config = dict(
    num_hidden_layers=9,
    hidden_size=128,
    num_attention_heads=3,
    num_key_value_heads=3,
    head_dim=32,
    intermediate_size=512,
    vocab_size=989,
    hidden_act='squared_relu',
    norm='rmsnorm',
    norm_place='pre',
    norm_eps=1e-06,
    positions='rope',
    rope_theta=1020.0,
    rope_fraction=0.25,
    qk_norm=True,
    attn_scale=0.177,
    bias='none',
    tie_word_embeddings='early',
    parallel_block=False,
    extras=['value residuals'],
    init='normal',
    init_std_qkv=0.0577,
    init_std_o=0.0,
    init_std_up=0.0577,
    init_std_down=0.0,
    optimizer='adamw',
    learning_rate=0.00316,
    beta1=0.9,
    beta2=0.95,
    weight_decay=0.066,
    lr_head=0.0074,
    warmup_steps=321,
    schedule='wsd',
    decay_fraction=0.379,
    decay_shape='sqrt',
    final_lr_fraction=0.0,
    batch_tokens=[8192, 16384, 24576],
    max_seq_len=384,
    doc_mask=True,
    train_tokens=80840000,
    max_steps=5295,
    dataset='wikipedia_en',
)
Each number is 50 + 12 x the weight over its row's rms, rounded and kept within 0 to 99. Layers, rows and columns count from 0. The size before them is the row's rms in percent of the matrix's.

# layer 2 attention value, 96x128, rms 0.17, rows 56-78, columns 0-63
134:33 43 47 41 34 42 46 49 48 46 55 66 63 20 30 49 54 59 50 50 45 51 57 45 44 69 38 47 40 42 52 47 55 48 29 31 60 44 53 57 39 53 42 51 70 43 53 31 36 47 74 47 07 46 36 60 43 50 52 57 42 28 54 38
090:52 33 54 48 56 56 36 40 50 48 58 51 32 41 50 47 66 68 45 34 50 16 51 80 52 50 25 26 52 48 49 56 66 65 30 59 33 53 55 39 52 56 68 75 54 50 56 39 40 36 54 50 33 56 42 43 47 65 51 49 54 57 49 50
116:49 48 40 47 41 54 53 48 40 65 57 44 54 58 43 66 28 55 45 69 56 56 46 40 49 42 63 64 39 67 51 45 49 47 57 60 55 38 32 74 33 45 55 55 51 64 40 45 53 68 19 69 69 35 45 32 50 46 66 52 59 47 39 55
107:46 48 65 49 23 66 48 40 71 51 52 57 60 64 65 62 52 51 57 52 56 50 41 35 48 53 35 59 53 59 36 50 40 52 14 61 80 48 38 46 43 48 61 57 64 53 37 60 50 65 54 35 44 44 66 52 71 39 43 36 47 41 64 23
100:43 50 47 50 80 54 51 57 46 41 37 39 42 27 33 83 54 61 60 58 47 61 59 43 51 37 68 40 51 48 60 46 48 44 69 43 39 49 64 72 36 24 40 45 50 47 74 38 46 39 70 62 34 63 41 46 34 65 62 55 43 46 29 60
108:60 38 37 56 35 57 65 38 47 57 32 64 29 45 68 61 67 54 70 38 57 48 46 29 53 56 52 76 58 58 37 47 38 44 25 72 60 38 39 65 64 51 54 48 32 68 45 74 52 60 53 30 65 47 63 37 29 55 61 36 52 49 69 47
105:37 57 73 46 77 72 35 61 52 41 71 44 41 47 42 44 51 53 47 57 45 45 54 33 62 62 38 44 44 38 55 64 63 75 60 29 35 69 59 40 66 49 51 53 69 39 53 28 76 64 56 65 39 55 56 65 44 42 40 61 41 50 45 75
110:57 65 53 38 71 66 55 41 54 53 42 48 60 68 49 33 37 28 44 50 49 67 50 49 55 42 61 58 34 52 47 52 64 52 73 57 59 60 57 59 60 64 38 35 46 50 49 57 65 62 65 64 84 39 65 56 35 44 48 47 35 41 50 51
088:64 50 70 34 82 51 39 41 46 55 81 44 46 44 39 84 83 59 52 43 49 50 48 63 59 40 33 61 63 57 53 48 47 41 82 57 57 48 54 52 46 57 49 55 49 55 50 26 56 50 31 49 47 37 51 58 61 49 60 52 60 34 77 27
084:56 50 48 46 40 39 47 39 54 39 67 47 31 38 42 67 53 64 52 27 46 56 54 47 59 49 41 45 32 48 60 59 43 84 24 62 49 55 46 34 49 01 51 49 47 48 54 47 55 55 57 51 32 48 44 63 11 50 49 38 45 44 65 49
089:28 51 53 41 48 62 52 43 56 58 16 53 45 40 52 37 53 53 48 84 52 42 47 52 48 58 54 63 42 50 49 41 62 29 20 49 54 51 50 73 40 64 56 52 50 57 56 57 66 46 50 50 47 57 58 42 47 46 68 48 48 49 26 67
084:41 55 45 64 30 58 58 49 50 53 76 49 58 51 51 49 23 60 58 45 45 42 50 51 41 40 58 27 60 47 46 64 57 50 15 40 45 53 40 40 61 32 61 58 59 53 59 45 41 45 22 49 49 56 60 39 51 40 53 37 46 25 36 57
087:68 53 47 42 83 31 42 50 40 54 95 35 54 60 27 58 58 48 43 27 48 40 49 46 39 47 35 68 39 57 56 64 43 58 81 42 46 54 49 26 57 49 55 54 56 53 48 15 46 44 53 52 48 58 42 67 64 51 64 55 51 41 76 33
085:35 56 56 45 37 50 46 69 17 50 21 36 56 57 40 43 42 47 36 30 50 44 53 40 48 46 59 29 51 58 53 67 58 46 82 58 63 52 53 52 59 41 51 45 54 50 48 36 22 46 40 51 73 54 43 57 43 38 59 60 99 58 37 53
100:31 46 58 37 46 42 44 41 26 43 60 59 33 49 55 38 72 53 37 29 54 54 50 46 60 34 46 34 47 55 55 58 48 76 44 51 65 45 54 43 29 00 58 50 44 56 54 40 45 47 35 46 58 41 34 70 60 61 53 49 83 63 53 37
096:81 37 37 64 73 49 52 44 70 55 48 45 69 57 58 83 53 53 39 59 43 43 46 64 45 51 53 78 47 52 44 46 43 51 56 74 44 64 62 27 72 67 49 49 38 40 45 75 54 48 64 50 28 55 51 58 50 51 38 41 26 43 82 71
079:47 52 51 45 47 48 49 48 40 54 97 39 51 45 42 49 52 54 53 17 59 45 53 37 41 47 31 70 57 51 55 58 45 47 90 53 25 52 48 44 70 39 57 46 53 45 41 27 57 43 45 59 59 46 47 65 64 52 43 66 65 61 72 36
086:59 62 33 30 68 60 53 33 80 40 59 51 63 36 69 41 44 57 56 78 44 69 51 64 51 72 45 52 32 46 44 45 41 46 35 63 54 50 34 56 51 50 56 56 42 50 42 44 55 42 45 48 44 59 53 32 25 42 47 41 16 67 62 58
076:51 38 42 54 58 49 57 43 78 56 52 71 82 62 73 56 48 46 91 62 42 65 50 44 39 73 64 43 51 51 37 48 54 53 30 56 42 53 60 51 67 70 48 42 48 46 51 63 71 52 63 46 33 56 73 41 55 58 23 43 34 39 56 65
078:49 56 61 50 54 61 51 34 76 62 45 50 58 33 51 49 52 60 65 40 50 28 45 59 42 63 49 81 59 59 51 52 50 27 36 45 55 63 54 43 61 69 58 50 65 41 52 33 91 45 45 54 25 46 66 45 54 52 61 35 71 32 61 59
086:47 56 60 69 57 81 52 40 48 55 04 43 33 55 56 38 64 44 46 54 47 37 52 33 44 52 65 49 73 44 44 60 33 45 55 51 51 59 50 42 60 55 46 50 36 38 58 72 51 49 51 45 60 72 61 70 45 51 50 45 43 61 29 68
084:57 53 56 45 29 48 46 61 40 62 86 55 57 54 54 66 41 60 75 48 48 63 56 76 51 47 46 38 81 58 56 56 51 43 77 56 55 50 57 32 53 91 60 48 51 42 57 30 56 40 30 46 45 36 36 73 58 51 48 45 42 22 65 46
088:45 40 50 56 31 37 54 37 62 48 41 65 26 55 67 50 54 56 35 64 54 42 50 73 52 41 46 44 45 53 60 36 44 46 27 47 60 51 52 58 11 36 52 57 41 53 59 54 44 53 48 43 53 46 50 48 47 57 54 47 53 51 65 21
# layer 2 attention output (transposed), 96x128, rms 0.183, rows 56-77, columns 0-63
096:48 69 48 80 49 66 57 41 35 50 52 38 62 55 33 51 44 43 51 42 42 59 30 54 74 54 54 39 39 56 34 41 62 76 52 39 37 57 57 56 26 55 53 51 60 67 49 46 72 58 48 58 53 55 53 31 41 86 58 30 60 64 42 60
103:75 37 54 47 57 59 26 31 57 75 52 42 28 36 58 64 54 32 36 53 80 58 44 57 37 41 54 93 41 55 55 45 46 35 53 51 34 63 43 59 48 34 39 34 46 53 55 53 66 60 49 34 60 41 53 58 46 67 46 45 57 44 36 38
105:43 47 54 44 65 20 57 68 50 42 51 50 44 63 49 51 34 76 46 34 54 47 70 35 44 38 42 61 42 55 55 44 25 60 61 27 47 31 54 46 56 55 62 47 42 49 73 50 47 45 78 49 45 55 46 50 70 45 47 57 59 57 46 44
115:27 55 55 35 51 46 51 63 55 31 42 34 37 39 45 56 60 35 39 47 68 57 49 45 15 19 49 52 45 46 67 58 54 70 55 57 49 59 62 38 50 54 39 42 34 51 57 45 69 42 48 46 63 45 55 67 44 35 49 27 72 53 61 41
109:65 51 48 60 48 52 76 27 32 62 57 53 54 51 48 48 27 58 50 43 50 39 54 55 55 53 35 57 51 47 39 25 49 38 54 57 62 56 31 76 49 61 45 61 53 41 51 57 21 52 40 38 49 30 45 30 41 56 41 59 48 55 47 75
103:50 19 60 45 58 52 13 60 55 29 49 31 32 49 44 56 61 40 53 69 56 36 60 53 31 40 51 47 38 32 48 51 47 50 54 61 63 39 55 31 42 51 40 36 63 39 66 25 55 24 38 75 62 45 49 50 67 22 42 38 43 39 54 49
109:60 81 32 51 42 53 39 39 42 50 30 44 83 54 53 65 39 47 47 20 37 52 60 42 32 44 62 49 55 63 34 57 62 32 37 48 39 61 37 58 54 35 56 66 59 46 29 47 62 59 73 46 55 33 47 41 54 41 64 56 53 51 42 51
124:35 56 40 27 60 69 53 58 56 47 65 46 75 48 47 73 41 77 72 35 38 41 43 38 53 50 40 46 44 63 56 65 32 54 49 46 62 50 49 41 61 53 58 72 61 34 50 55 22 55 52 68 40 68 43 54 39 49 46 59 49 67 67 59
100:65 48 48 42 40 62 46 77 53 48 52 57 33 65 68 42 36 48 50 46 70 53 12 43 44 50 49 51 64 52 53 58 43 51 65 63 64 47 59 40 42 60 37 63 47 50 60 51 45 56 48 67 43 60 37 50 62 38 51 64 52 69 27 42
089:63 52 58 38 47 62 31 63 38 51 44 64 67 55 24 44 61 37 61 26 51 54 25 47 50 46 67 66 45 42 51 71 62 63 45 59 47 55 38 65 54 42 50 70 66 54 30 46 50 55 49 47 54 52 58 30 40 58 51 62 61 23 50 47
099:45 57 48 48 60 63 49 39 37 66 63 19 47 45 58 59 45 46 51 47 38 35 99 52 48 13 54 75 50 46 58 62 36 29 62 62 44 52 55 49 36 32 39 41 50 41 59 44 61 34 43 76 38 50 48 52 49 50 48 70 42 71 60 44
085:48 47 50 68 55 44 60 12 58 44 38 30 64 52 59 57 57 21 34 41 63 35 57 61 53 37 69 51 32 46 66 50 33 43 67 56 61 28 41 64 53 69 51 59 29 54 51 28 69 57 44 42 70 60 55 53 45 69 35 50 58 55 54 33
092:67 42 53 36 37 49 53 37 53 48 48 60 43 42 63 48 49 52 58 33 53 70 00 43 58 72 50 54 32 44 25 43 68 65 38 50 66 49 53 43 58 38 63 63 53 48 48 44 53 44 43 47 49 49 55 50 52 35 40 38 50 45 26 47
099:39 48 25 60 67 45 64 37 58 44 72 45 38 31 65 50 52 78 63 53 40 59 61 52 57 51 35 48 52 60 46 43 55 49 48 55 46 49 49 50 61 52 67 43 70 35 59 50 49 52 61 53 39 49 47 74 61 39 52 48 52 37 43 25
088:52 43 44 62 48 49 48 53 45 57 59 34 58 54 50 40 59 41 56 30 45 36 46 50 56 60 53 56 23 44 42 66 54 63 52 47 33 42 41 39 73 60 35 54 59 75 55 49 61 67 65 54 41 79 55 47 43 44 47 76 62 51 31 26
097:47 32 76 60 39 34 44 55 56 57 40 74 33 50 49 53 50 44 65 69 37 42 42 35 44 58 48 49 68 69 46 37 53 59 45 37 53 29 50 83 31 57 62 56 54 97 58 54 54 63 58 36 56 54 47 56 49 67 54 49 37 45 41 32
097:65 54 61 30 59 47 52 49 61 58 56 68 44 37 49 48 77 64 41 36 60 70 09 50 69 69 52 49 32 61 38 40 47 61 55 61 75 56 33 59 57 49 73 56 44 36 60 48 41 47 53 44 50 58 37 36 57 57 30 67 39 34 41 37
089:30 40 53 39 47 61 38 29 65 40 38 74 38 61 38 47 52 44 67 54 33 41 46 44 41 41 62 63 60 34 56 48 56 62 41 57 53 63 40 59 30 55 68 30 25 44 45 49 60 45 46 60 57 59 59 50 55 38 37 46 53 41 47 69
082:47 29 46 54 41 56 53 28 58 64 40 60 55 56 37 45 45 32 30 28 52 22 56 50 53 41 61 44 50 53 61 48 45 44 53 68 52 46 35 45 48 63 48 68 53 68 36 40 40 22 43 34 39 44 66 48 37 54 66 39 32 65 57 30
084:40 54 54 34 58 45 45 45 38 77 60 31 44 43 64 49 58 41 51 39 52 50 45 62 61 33 35 38 57 48 60 55 39 44 68 53 59 48 56 52 43 58 44 72 64 55 43 30 58 22 28 50 59 52 41 30 44 55 34 57 43 56 45 45
084:43 30 52 35 75 25 44 42 50 65 67 56 42 34 62 81 38 62 64 44 61 42 95 46 44 44 38 63 38 56 53 38 44 43 78 53 50 39 44 73 33 52 59 43 33 51 54 41 79 67 55 63 59 41 58 45 50 70 51 60 58 47 55 50
098:65 39 82 65 66 49 53 36 44 44 52 43 47 55 52 70 58 42 42 60 68 77 15 60 62 52 55 33 38 68 50 30 54 49 50 62 79 47 47 51 53 75 42 77 28 44 56 24 51 56 60 55 47 64 41 44 53 52 36 53 55 43 55 66
# layer 2 attention query, 96x128, rms 0.208, rows 64-95, columns 0-63
084:61 35 58 50 61 42 37 46 37 59 66 36 56 55 39 40 72 73 54 44 43 32 43 29 74 53 40 29 71 58 57 43 56 62 59 43 34 54 59 59 64 31 55 59 63 54 66 46 37 38 40 41 49 48 51 59 64 65 45 77 62 55 45 32
079:50 34 58 43 35 69 46 82 57 44 21 62 64 62 53 59 64 47 68 46 63 63 29 31 48 68 38 54 28 57 32 46 79 47 42 58 75 56 42 58 54 56 34 65 57 65 45 47 48 42 51 50 67 48 56 42 37 53 43 49 52 40 52 38
072:30 53 36 62 40 55 59 27 46 34 65 48 36 55 53 55 29 39 36 69 45 65 53 63 50 29 59 42 64 34 57 53 40 57 39 54 32 41 50 46 36 42 66 29 51 41 62 70 69 48 50 40 52 35 51 53 50 65 52 29 51 66 43 44
088:61 40 51 52 39 58 63 43 45 40 66 64 48 60 39 54 37 62 28 64 56 60 47 38 58 68 61 51 28 43 42 32 48 66 39 49 56 37 25 56 57 48 53 81 62 73 42 50 54 36 61 47 50 65 55 29 40 42 58 55 73 37 33 48
109:60 51 75 49 40 42 43 42 73 63 16 49 35 52 55 47 37 30 43 65 41 47 53 53 46 44 46 47 60 56 52 47 45 26 46 60 70 46 41 43 62 57 43 52 38 37 60 60 31 42 38 47 51 59 49 28 61 32 70 56 61 60 53 61
096:51 51 45 54 67 58 49 63 62 47 40 47 65 61 66 63 48 67 36 60 49 64 36 35 35 58 46 69 55 60 64 38 77 36 62 66 67 51 46 21 56 44 41 57 58 46 57 52 53 48 21 53 54 45 33 54 69 39 54 48 26 55 66 51
110:34 69 46 52 46 45 63 48 38 39 42 67 49 49 38 34 38 33 48 39 44 40 65 55 56 50 62 40 48 31 59 63 26 61 45 57 31 37 62 62 50 43 70 40 56 49 48 55 39 61 63 65 46 37 68 35 33 64 40 37 62 60 43 53
146:19 50 57 38 42 79 58 60 52 36 38 76 49 43 45 53 46 35 57 31 53 68 53 75 55 63 50 73 40 29 45 56 41 53 27 47 52 39 48 63 46 58 58 47 51 57 38 57 72 59 62 52 55 54 75 46 45 57 33 26 42 43 46 49
092:50 47 55 41 41 52 25 47 41 43 44 45 71 41 59 75 70 35 52 42 54 63 53 40 38 39 50 45 40 38 48 48 69 39 45 47 56 58 52 47 45 59 20 43 61 41 54 58 29 55 44 22 35 44 40 61 60 44 82 53 25 72 70 34
105:56 60 76 54 57 70 50 76 59 64 24 32 69 65 66 51 36 29 59 48 55 47 39 57 51 33 31 59 39 50 43 56 45 68 54 43 68 69 46 25 51 31 61 44 50 45 48 62 63 54 43 50 67 57 56 52 47 54 43 38 60 54 53 42
086:41 45 66 59 38 54 65 55 45 46 65 48 51 85 53 50 47 34 45 39 53 62 47 46 58 60 34 54 36 51 50 48 43 63 45 54 60 47 41 56 52 42 57 63 60 59 52 61 59 55 60 49 54 71 69 37 24 46 47 56 77 74 36 52
099:51 61 64 49 52 72 47 43 73 40 32 44 76 38 37 61 52 43 17 48 47 62 52 59 63 51 49 71 46 33 42 32 30 65 48 40 38 59 48 49 47 17 60 40 45 51 44 88 48 50 50 31 51 56 51 51 60 45 65 22 29 49 41 50
103:68 51 80 42 44 41 32 38 30 57 45 49 56 51 48 70 38 43 61 58 49 26 55 64 42 40 54 44 73 52 62 64 48 34 51 54 46 49 42 28 50 66 38 55 64 44 60 46 42 45 59 41 37 41 48 19 65 37 75 71 73 53 54 66
088:47 49 59 55 44 58 53 64 67 26 28 71 32 47 37 57 64 59 41 43 48 67 49 59 36 62 69 74 36 41 42 41 43 50 37 36 60 45 46 68 39 58 44 54 43 72 28 55 55 56 49 55 43 49 59 46 53 59 44 34 52 20 36 67
088:45 50 47 46 86 50 48 67 57 60 48 46 24 52 43 47 58 58 73 45 42 61 58 45 59 51 38 67 68 56 46 58 69 61 70 59 56 43 58 55 55 56 52 52 44 42 30 55 54 65 27 63 43 40 58 58 75 38 33 77 54 62 64 21
099:62 49 34 55 35 36 57 64 66 59 64 54 47 64 38 34 45 70 38 72 51 60 50 45 51 54 67 37 49 56 40 47 59 64 51 55 58 62 45 49 49 55 76 32 63 65 44 39 75 62 48 69 42 53 46 44 53 66 48 55 73 11 28 33
132:30 55 54 47 46 69 57 63 61 39 33 63 53 35 48 52 35 30 54 32 53 65 54 73 61 59 50 74 46 21 39 51 39 57 27 43 52 48 47 57 48 49 67 37 46 59 32 66 72 66 58 55 52 48 63 44 55 63 41 31 45 45 38 43
098:55 51 34 50 50 58 56 43 59 53 73 49 57 61 47 45 38 62 31 67 54 66 43 39 62 67 52 52 44 51 47 49 45 75 45 53 45 46 42 44 51 33 60 46 63 60 44 48 76 42 67 59 54 64 62 45 45 39 41 54 74 49 13 46
098:48 51 41 49 50 43 48 29 53 41 55 65 31 20 45 42 42 45 38 67 52 56 60 51 55 51 60 53 40 50 61 36 38 50 44 62 47 27 27 58 50 53 53 59 49 60 57 35 38 31 51 50 31 38 41 22 31 56 73 56 54 36 53 71
099:51 37 34 36 53 51 44 58 60 51 62 44 65 50 53 45 63 43 58 42 49 59 45 31 57 57 43 69 33 60 59 45 66 70 53 58 42 63 57 44 68 41 48 49 57 36 42 67 60 58 51 54 55 46 33 59 48 45 32 54 58 55 52 25
084:37 49 47 42 52 42 47 41 58 44 26 58 32 33 34 34 70 39 39 32 45 68 67 52 44 31 60 76 45 45 49 35 37 39 47 53 60 31 57 72 37 48 45 46 41 54 53 46 31 73 40 49 29 44 40 44 37 71 60 21 44 42 59 56
094:54 46 47 58 46 64 60 40 67 42 43 60 54 35 28 38 53 58 28 61 47 67 52 67 59 60 73 71 50 48 40 39 42 66 44 43 28 41 49 68 33 16 57 40 61 57 42 61 62 49 57 53 50 61 49 57 61 56 40 27 57 36 17 59
092:53 30 52 59 42 63 69 47 40 37 50 60 55 53 33 42 35 59 36 51 59 60 44 42 57 57 46 49 30 39 39 30 37 64 38 43 44 29 35 80 42 36 47 78 56 75 38 47 45 45 66 51 65 74 60 47 32 50 37 53 65 47 40 44
105:48 50 34 38 72 31 54 57 52 70 65 34 67 63 68 41 44 60 67 57 47 38 52 36 53 42 38 32 76 68 54 68 54 63 71 42 42 60 67 31 68 38 71 37 30 29 65 64 36 49 47 54 75 50 50 65 59 48 36 66 43 50 34 39
090:43 66 47 46 45 59 38 60 70 63 67 44 59 44 72 68 70 45 49 44 49 52 49 70 56 57 48 63 67 53 47 65 64 51 48 62 44 71 58 39 59 58 69 11 47 32 57 60 79 57 41 55 35 33 58 47 68 58 50 30 38 41 32 38
084:41 52 55 66 52 47 60 49 23 43 59 55 36 59 50 51 42 34 46 48 61 56 46 44 58 64 36 41 24 51 52 36 48 48 34 62 81 38 24 60 68 66 48 76 56 74 52 32 41 27 49 36 46 48 53 43 28 46 65 60 57 59 52 58
092:42 39 57 58 47 58 56 67 35 48 54 75 26 64 65 57 62 54 73 43 54 25 45 52 53 70 47 57 52 49 63 63 46 42 43 43 53 44 40 58 62 75 44 68 38 55 53 39 63 37 57 62 62 64 63 46 60 46 30 48 44 32 49 60
103:52 29 36 45 43 63 68 40 54 39 61 42 59 51 31 23 56 45 29 41 53 80 50 38 58 51 54 53 29 53 40 29 66 72 43 57 41 61 54 68 42 39 41 52 63 58 33 72 54 68 60 62 55 65 49 75 52 56 31 31 63 41 52 29
101:35 52 54 49 44 49 52 48 59 49 37 93 32 33 55 42 67 49 33 53 54 37 49 61 57 68 53 80 32 44 52 40 42 46 42 47 73 31 37 69 67 69 51 50 54 68 47 29 65 34 47 60 52 48 50 44 33 61 47 35 52 20 61 75
099:53 36 68 44 48 44 51 59 38 60 44 60 42 66 42 48 46 48 57 53 52 32 50 50 56 60 55 56 44 56 60 61 58 49 43 49 53 45 51 51 59 51 41 83 56 54 51 44 55 55 66 53 55 46 50 24 47 42 36 59 94 48 34 63
085:28 59 45 53 52 54 60 50 64 35 50 65 36 29 36 39 76 48 42 49 39 78 62 59 66 50 59 71 36 47 52 38 40 51 36 59 52 32 58 83 50 44 62 36 44 54 57 47 51 69 41 63 37 35 45 44 43 74 58 20 44 35 37 46
087:50 53 51 37 54 26 42 65 61 66 50 35 60 65 55 44 49 48 79 43 45 44 51 38 39 48 38 52 77 60 51 81 66 41 77 43 53 67 69 27 55 66 55 41 43 36 39 61 52 66 43 60 61 51 51 64 71 36 35 76 37 44 58 44
# layer 2 attention key, 96x128, rms 0.181, rows 64-95, columns 0-63
092:65 40 55 45 76 53 36 24 42 51 64 39 40 48 33 57 43 76 47 46 55 42 53 44 40 43 50 56 29 64 42 43 31 43 44 45 28 50 52 33 64 40 59 45 24 43 71 58 59 38 47 40 16 29 64 63 58 42 45 56 41 37 54 39
099:52 62 67 46 46 80 42 54 45 32 30 48 34 44 72 46 46 34 34 43 63 60 55 58 53 45 36 45 59 55 49 50 66 47 59 50 74 44 47 49 40 72 49 35 50 38 45 49 42 47 48 57 73 43 43 09 38 56 41 44 59 57 48 54
108:58 46 72 67 39 51 60 46 63 41 69 41 56 58 37 63 47 54 56 61 38 47 54 36 64 51 72 44 54 44 68 55 36 53 52 61 42 58 71 48 76 25 47 42 69 60 58 63 70 61 47 53 51 38 46 55 51 70 59 47 55 51 44 42
085:50 36 69 57 30 46 60 47 48 64 60 76 39 35 66 44 45 50 65 60 53 56 51 48 34 65 37 78 56 45 55 39 55 20 39 50 54 17 45 40 58 36 55 65 43 42 54 61 57 70 37 62 45 43 40 34 55 61 55 66 41 65 46 38
091:48 55 56 56 57 52 41 57 72 76 38 51 51 73 56 33 68 32 27 57 49 46 58 37 52 31 45 59 64 56 49 73 47 49 50 44 54 55 50 44 47 56 54 58 62 41 41 70 30 38 23 59 51 69 57 26 58 45 57 61 66 51 72 63
093:37 70 43 44 47 64 40 56 57 36 43 59 51 27 76 48 51 47 36 42 46 54 56 50 47 42 42 52 69 41 45 35 64 42 26 31 67 30 30 38 35 55 47 52 50 30 26 48 39 52 39 61 75 58 43 44 40 41 43 56 66 68 56 62
084:52 56 65 62 51 58 52 54 56 36 59 35 53 76 53 55 63 59 65 34 34 59 78 46 61 38 62 45 42 44 63 47 38 90 55 49 57 49 71 61 51 35 56 38 40 22 72 54 60 54 52 53 39 49 51 24 56 75 49 29 43 29 42 63
088:48 73 63 62 44 45 60 66 64 29 44 52 54 74 46 47 68 51 59 42 59 47 63 61 58 21 50 54 62 34 38 68 45 67 68 45 46 36 60 56 39 54 50 35 49 35 60 53 55 49 64 63 60 51 61 46 48 37 32 27 70 56 31 65
095:46 68 55 62 43 58 63 41 63 56 37 58 41 61 46 60 57 49 30 52 41 53 52 45 76 63 58 13 57 12 55 41 58 44 44 75 65 54 53 59 48 63 48 57 59 35 45 38 49 32 57 31 64 42 36 63 58 42 34 40 67 68 52 59
102:28 68 64 54 50 79 43 64 58 50 27 38 68 55 41 50 45 26 40 48 60 56 34 46 59 44 47 46 65 61 49 63 48 57 39 37 67 73 42 33 68 44 66 26 59 57 29 55 58 55 59 72 73 47 35 69 54 57 40 59 43 71 68 45
082:49 63 64 54 38 50 63 56 53 36 44 18 68 60 58 43 42 28 47 34 66 55 48 52 33 40 46 74 80 51 59 46 59 64 54 38 50 52 39 51 52 52 52 25 51 46 60 51 71 74 48 53 32 18 54 11 53 57 54 60 41 47 43 53
108:28 31 78 64 56 58 58 60 77 56 33 47 39 68 39 56 78 46 43 55 56 39 52 37 49 32 58 53 78 34 41 51 42 33 57 52 60 41 63 52 46 40 74 43 58 54 47 60 64 54 70 58 74 56 51 74 61 49 39 50 60 68 47 58
096:34 53 56 53 31 55 43 33 30 60 49 68 27 43 72 57 61 41 57 36 43 54 69 71 54 56 59 53 51 65 53 36 57 43 42 53 48 55 53 55 70 45 45 59 16 34 43 58 49 29 46 29 48 48 52 48 55 56 46 63 58 48 43 56
092:62 55 57 58 52 37 70 61 82 44 44 55 60 65 50 34 71 61 48 40 47 65 49 47 43 26 49 53 65 41 37 56 38 17 54 39 61 26 47 31 37 51 53 61 60 49 67 69 66 56 40 60 30 55 61 40 37 43 88 44 72 60 60 55
104:50 47 43 37 80 43 53 46 37 50 61 61 56 44 47 59 30 57 42 47 31 65 52 75 58 58 48 42 43 44 37 66 44 62 56 50 28 46 68 39 40 56 56 37 52 47 67 42 42 44 48 53 34 59 33 49 42 36 42 49 34 50 84 56
103:49 32 31 42 54 51 46 60 44 68 63 61 35 43 58 40 46 61 49 38 45 64 34 42 33 77 59 64 41 57 65 46 75 49 38 41 65 51 53 41 49 35 54 44 74 67 47 52 51 58 34 51 43 81 40 48 41 48 75 56 36 46 54 18
109:47 62 56 64 54 54 49 63 69 40 45 57 57 69 47 48 75 61 36 23 45 49 51 59 58 30 66 58 66 33 40 61 58 63 64 49 45 45 65 45 33 29 70 24 53 40 53 48 53 41 71 63 56 59 53 49 54 27 50 34 50 63 61 59
097:40 27 69 59 44 54 34 62 37 64 71 49 22 37 72 47 38 35 58 56 60 47 36 52 38 76 44 86 53 68 57 57 79 54 52 38 48 50 50 54 52 41 51 37 48 67 56 53 62 62 43 51 55 52 42 42 44 62 43 74 37 42 44 53
109:53 29 50 52 29 25 43 41 42 56 59 67 34 25 65 40 46 60 58 45 46 62 71 40 41 62 51 49 54 58 52 38 48 49 27 64 45 20 43 58 54 35 51 64 52 56 45 53 48 45 48 48 54 59 54 42 38 57 65 73 53 56 35 54
105:42 59 42 34 68 63 51 60 60 52 64 46 43 45 48 72 37 43 39 57 41 38 39 66 69 58 49 40 25 44 40 55 58 63 44 57 52 62 60 45 54 59 51 24 64 42 38 31 45 57 63 63 66 34 12 60 50 47 17 53 67 58 80 60
081:58 40 48 49 39 29 59 56 72 42 42 66 63 61 43 43 61 68 52 36 61 52 64 48 52 33 49 30 51 34 41 46 34 68 38 43 49 26 53 56 29 51 41 50 49 46 73 54 55 46 50 45 45 44 62 63 34 44 58 32 71 60 40 47
099:38 21 53 65 45 40 69 71 62 52 48 57 40 66 45 49 56 47 63 45 69 47 50 32 39 37 45 57 69 43 42 62 50 40 66 39 58 23 61 45 41 39 67 57 50 68 58 52 43 61 48 68 75 63 50 68 34 42 54 55 68 51 40 47
100:64 50 64 55 39 37 67 42 56 57 52 60 57 46 52 42 34 42 48 61 66 49 46 48 37 38 37 78 65 36 54 62 40 29 58 46 43 15 42 43 47 40 48 61 50 40 58 53 44 70 46 80 53 30 42 36 50 51 54 62 49 65 48 40
095:42 50 34 44 71 48 40 55 19 72 56 47 44 44 49 52 32 36 63 63 29 46 46 51 64 63 41 50 29 71 49 60 40 63 56 48 36 78 57 54 65 63 59 43 51 63 48 39 32 44 35 50 44 61 47 47 36 70 35 41 42 28 66 41
091:36 57 35 59 50 68 40 66 40 48 59 38 47 74 52 48 71 55 51 44 47 53 51 52 61 50 62 45 40 54 41 48 71 67 59 46 51 74 64 57 43 49 56 24 53 60 50 51 63 32 50 26 53 71 59 59 38 47 46 31 57 42 49 58
088:62 53 47 49 34 34 57 34 47 41 51 31 75 35 52 34 36 49 41 55 53 68 55 53 25 54 49 58 69 39 64 30 57 38 39 65 42 31 48 42 48 30 37 60 47 37 49 56 56 61 60 51 34 20 50 21 65 52 58 72 32 64 43 57
101:59 86 41 36 65 43 54 44 56 28 49 46 56 53 47 40 73 50 74 68 51 52 63 68 51 24 41 54 53 56 30 64 40 47 64 33 38 47 59 31 44 70 58 47 50 38 57 52 51 50 41 59 37 56 69 41 45 48 50 46 53 66 53 53
098:50 50 56 46 42 56 83 70 63 54 65 47 64 61 33 47 31 60 42 68 71 40 26 44 56 45 50 56 36 36 49 66 53 42 63 65 52 39 62 49 43 56 37 30 58 47 58 49 35 59 52 81 53 11 43 59 47 37 37 38 61 46 53 37
092:55 68 45 46 45 36 37 68 39 46 55 80 42 51 45 38 56 67 64 49 54 50 70 50 42 37 39 42 53 53 40 67 41 56 57 44 57 28 50 38 42 60 50 42 54 40 43 61 54 34 40 66 53 73 56 51 36 58 65 46 63 48 34 56
102:49 65 67 39 50 66 42 47 31 41 54 62 37 49 63 71 56 56 68 43 52 52 54 87 58 45 35 57 20 68 46 42 49 52 47 23 47 48 51 46 62 47 46 49 23 33 52 57 45 50 50 41 29 23 61 38 68 54 53 42 65 52 57 57
090:53 27 43 46 48 45 52 67 59 37 46 44 65 61 51 37 58 65 53 34 59 58 55 34 46 39 46 41 53 29 43 37 51 68 42 36 57 37 51 66 21 47 57 51 58 66 62 48 52 53 51 37 42 57 62 48 34 53 58 38 59 42 46 48
092:50 69 40 36 79 53 30 54 29 66 54 41 53 44 52 63 37 42 45 49 26 44 41 77 69 66 63 54 34 59 44 65 49 61 61 53 40 87 54 50 50 62 49 25 43 48 56 45 41 44 40 39 29 44 58 48 54 52 46 39 39 31 67 38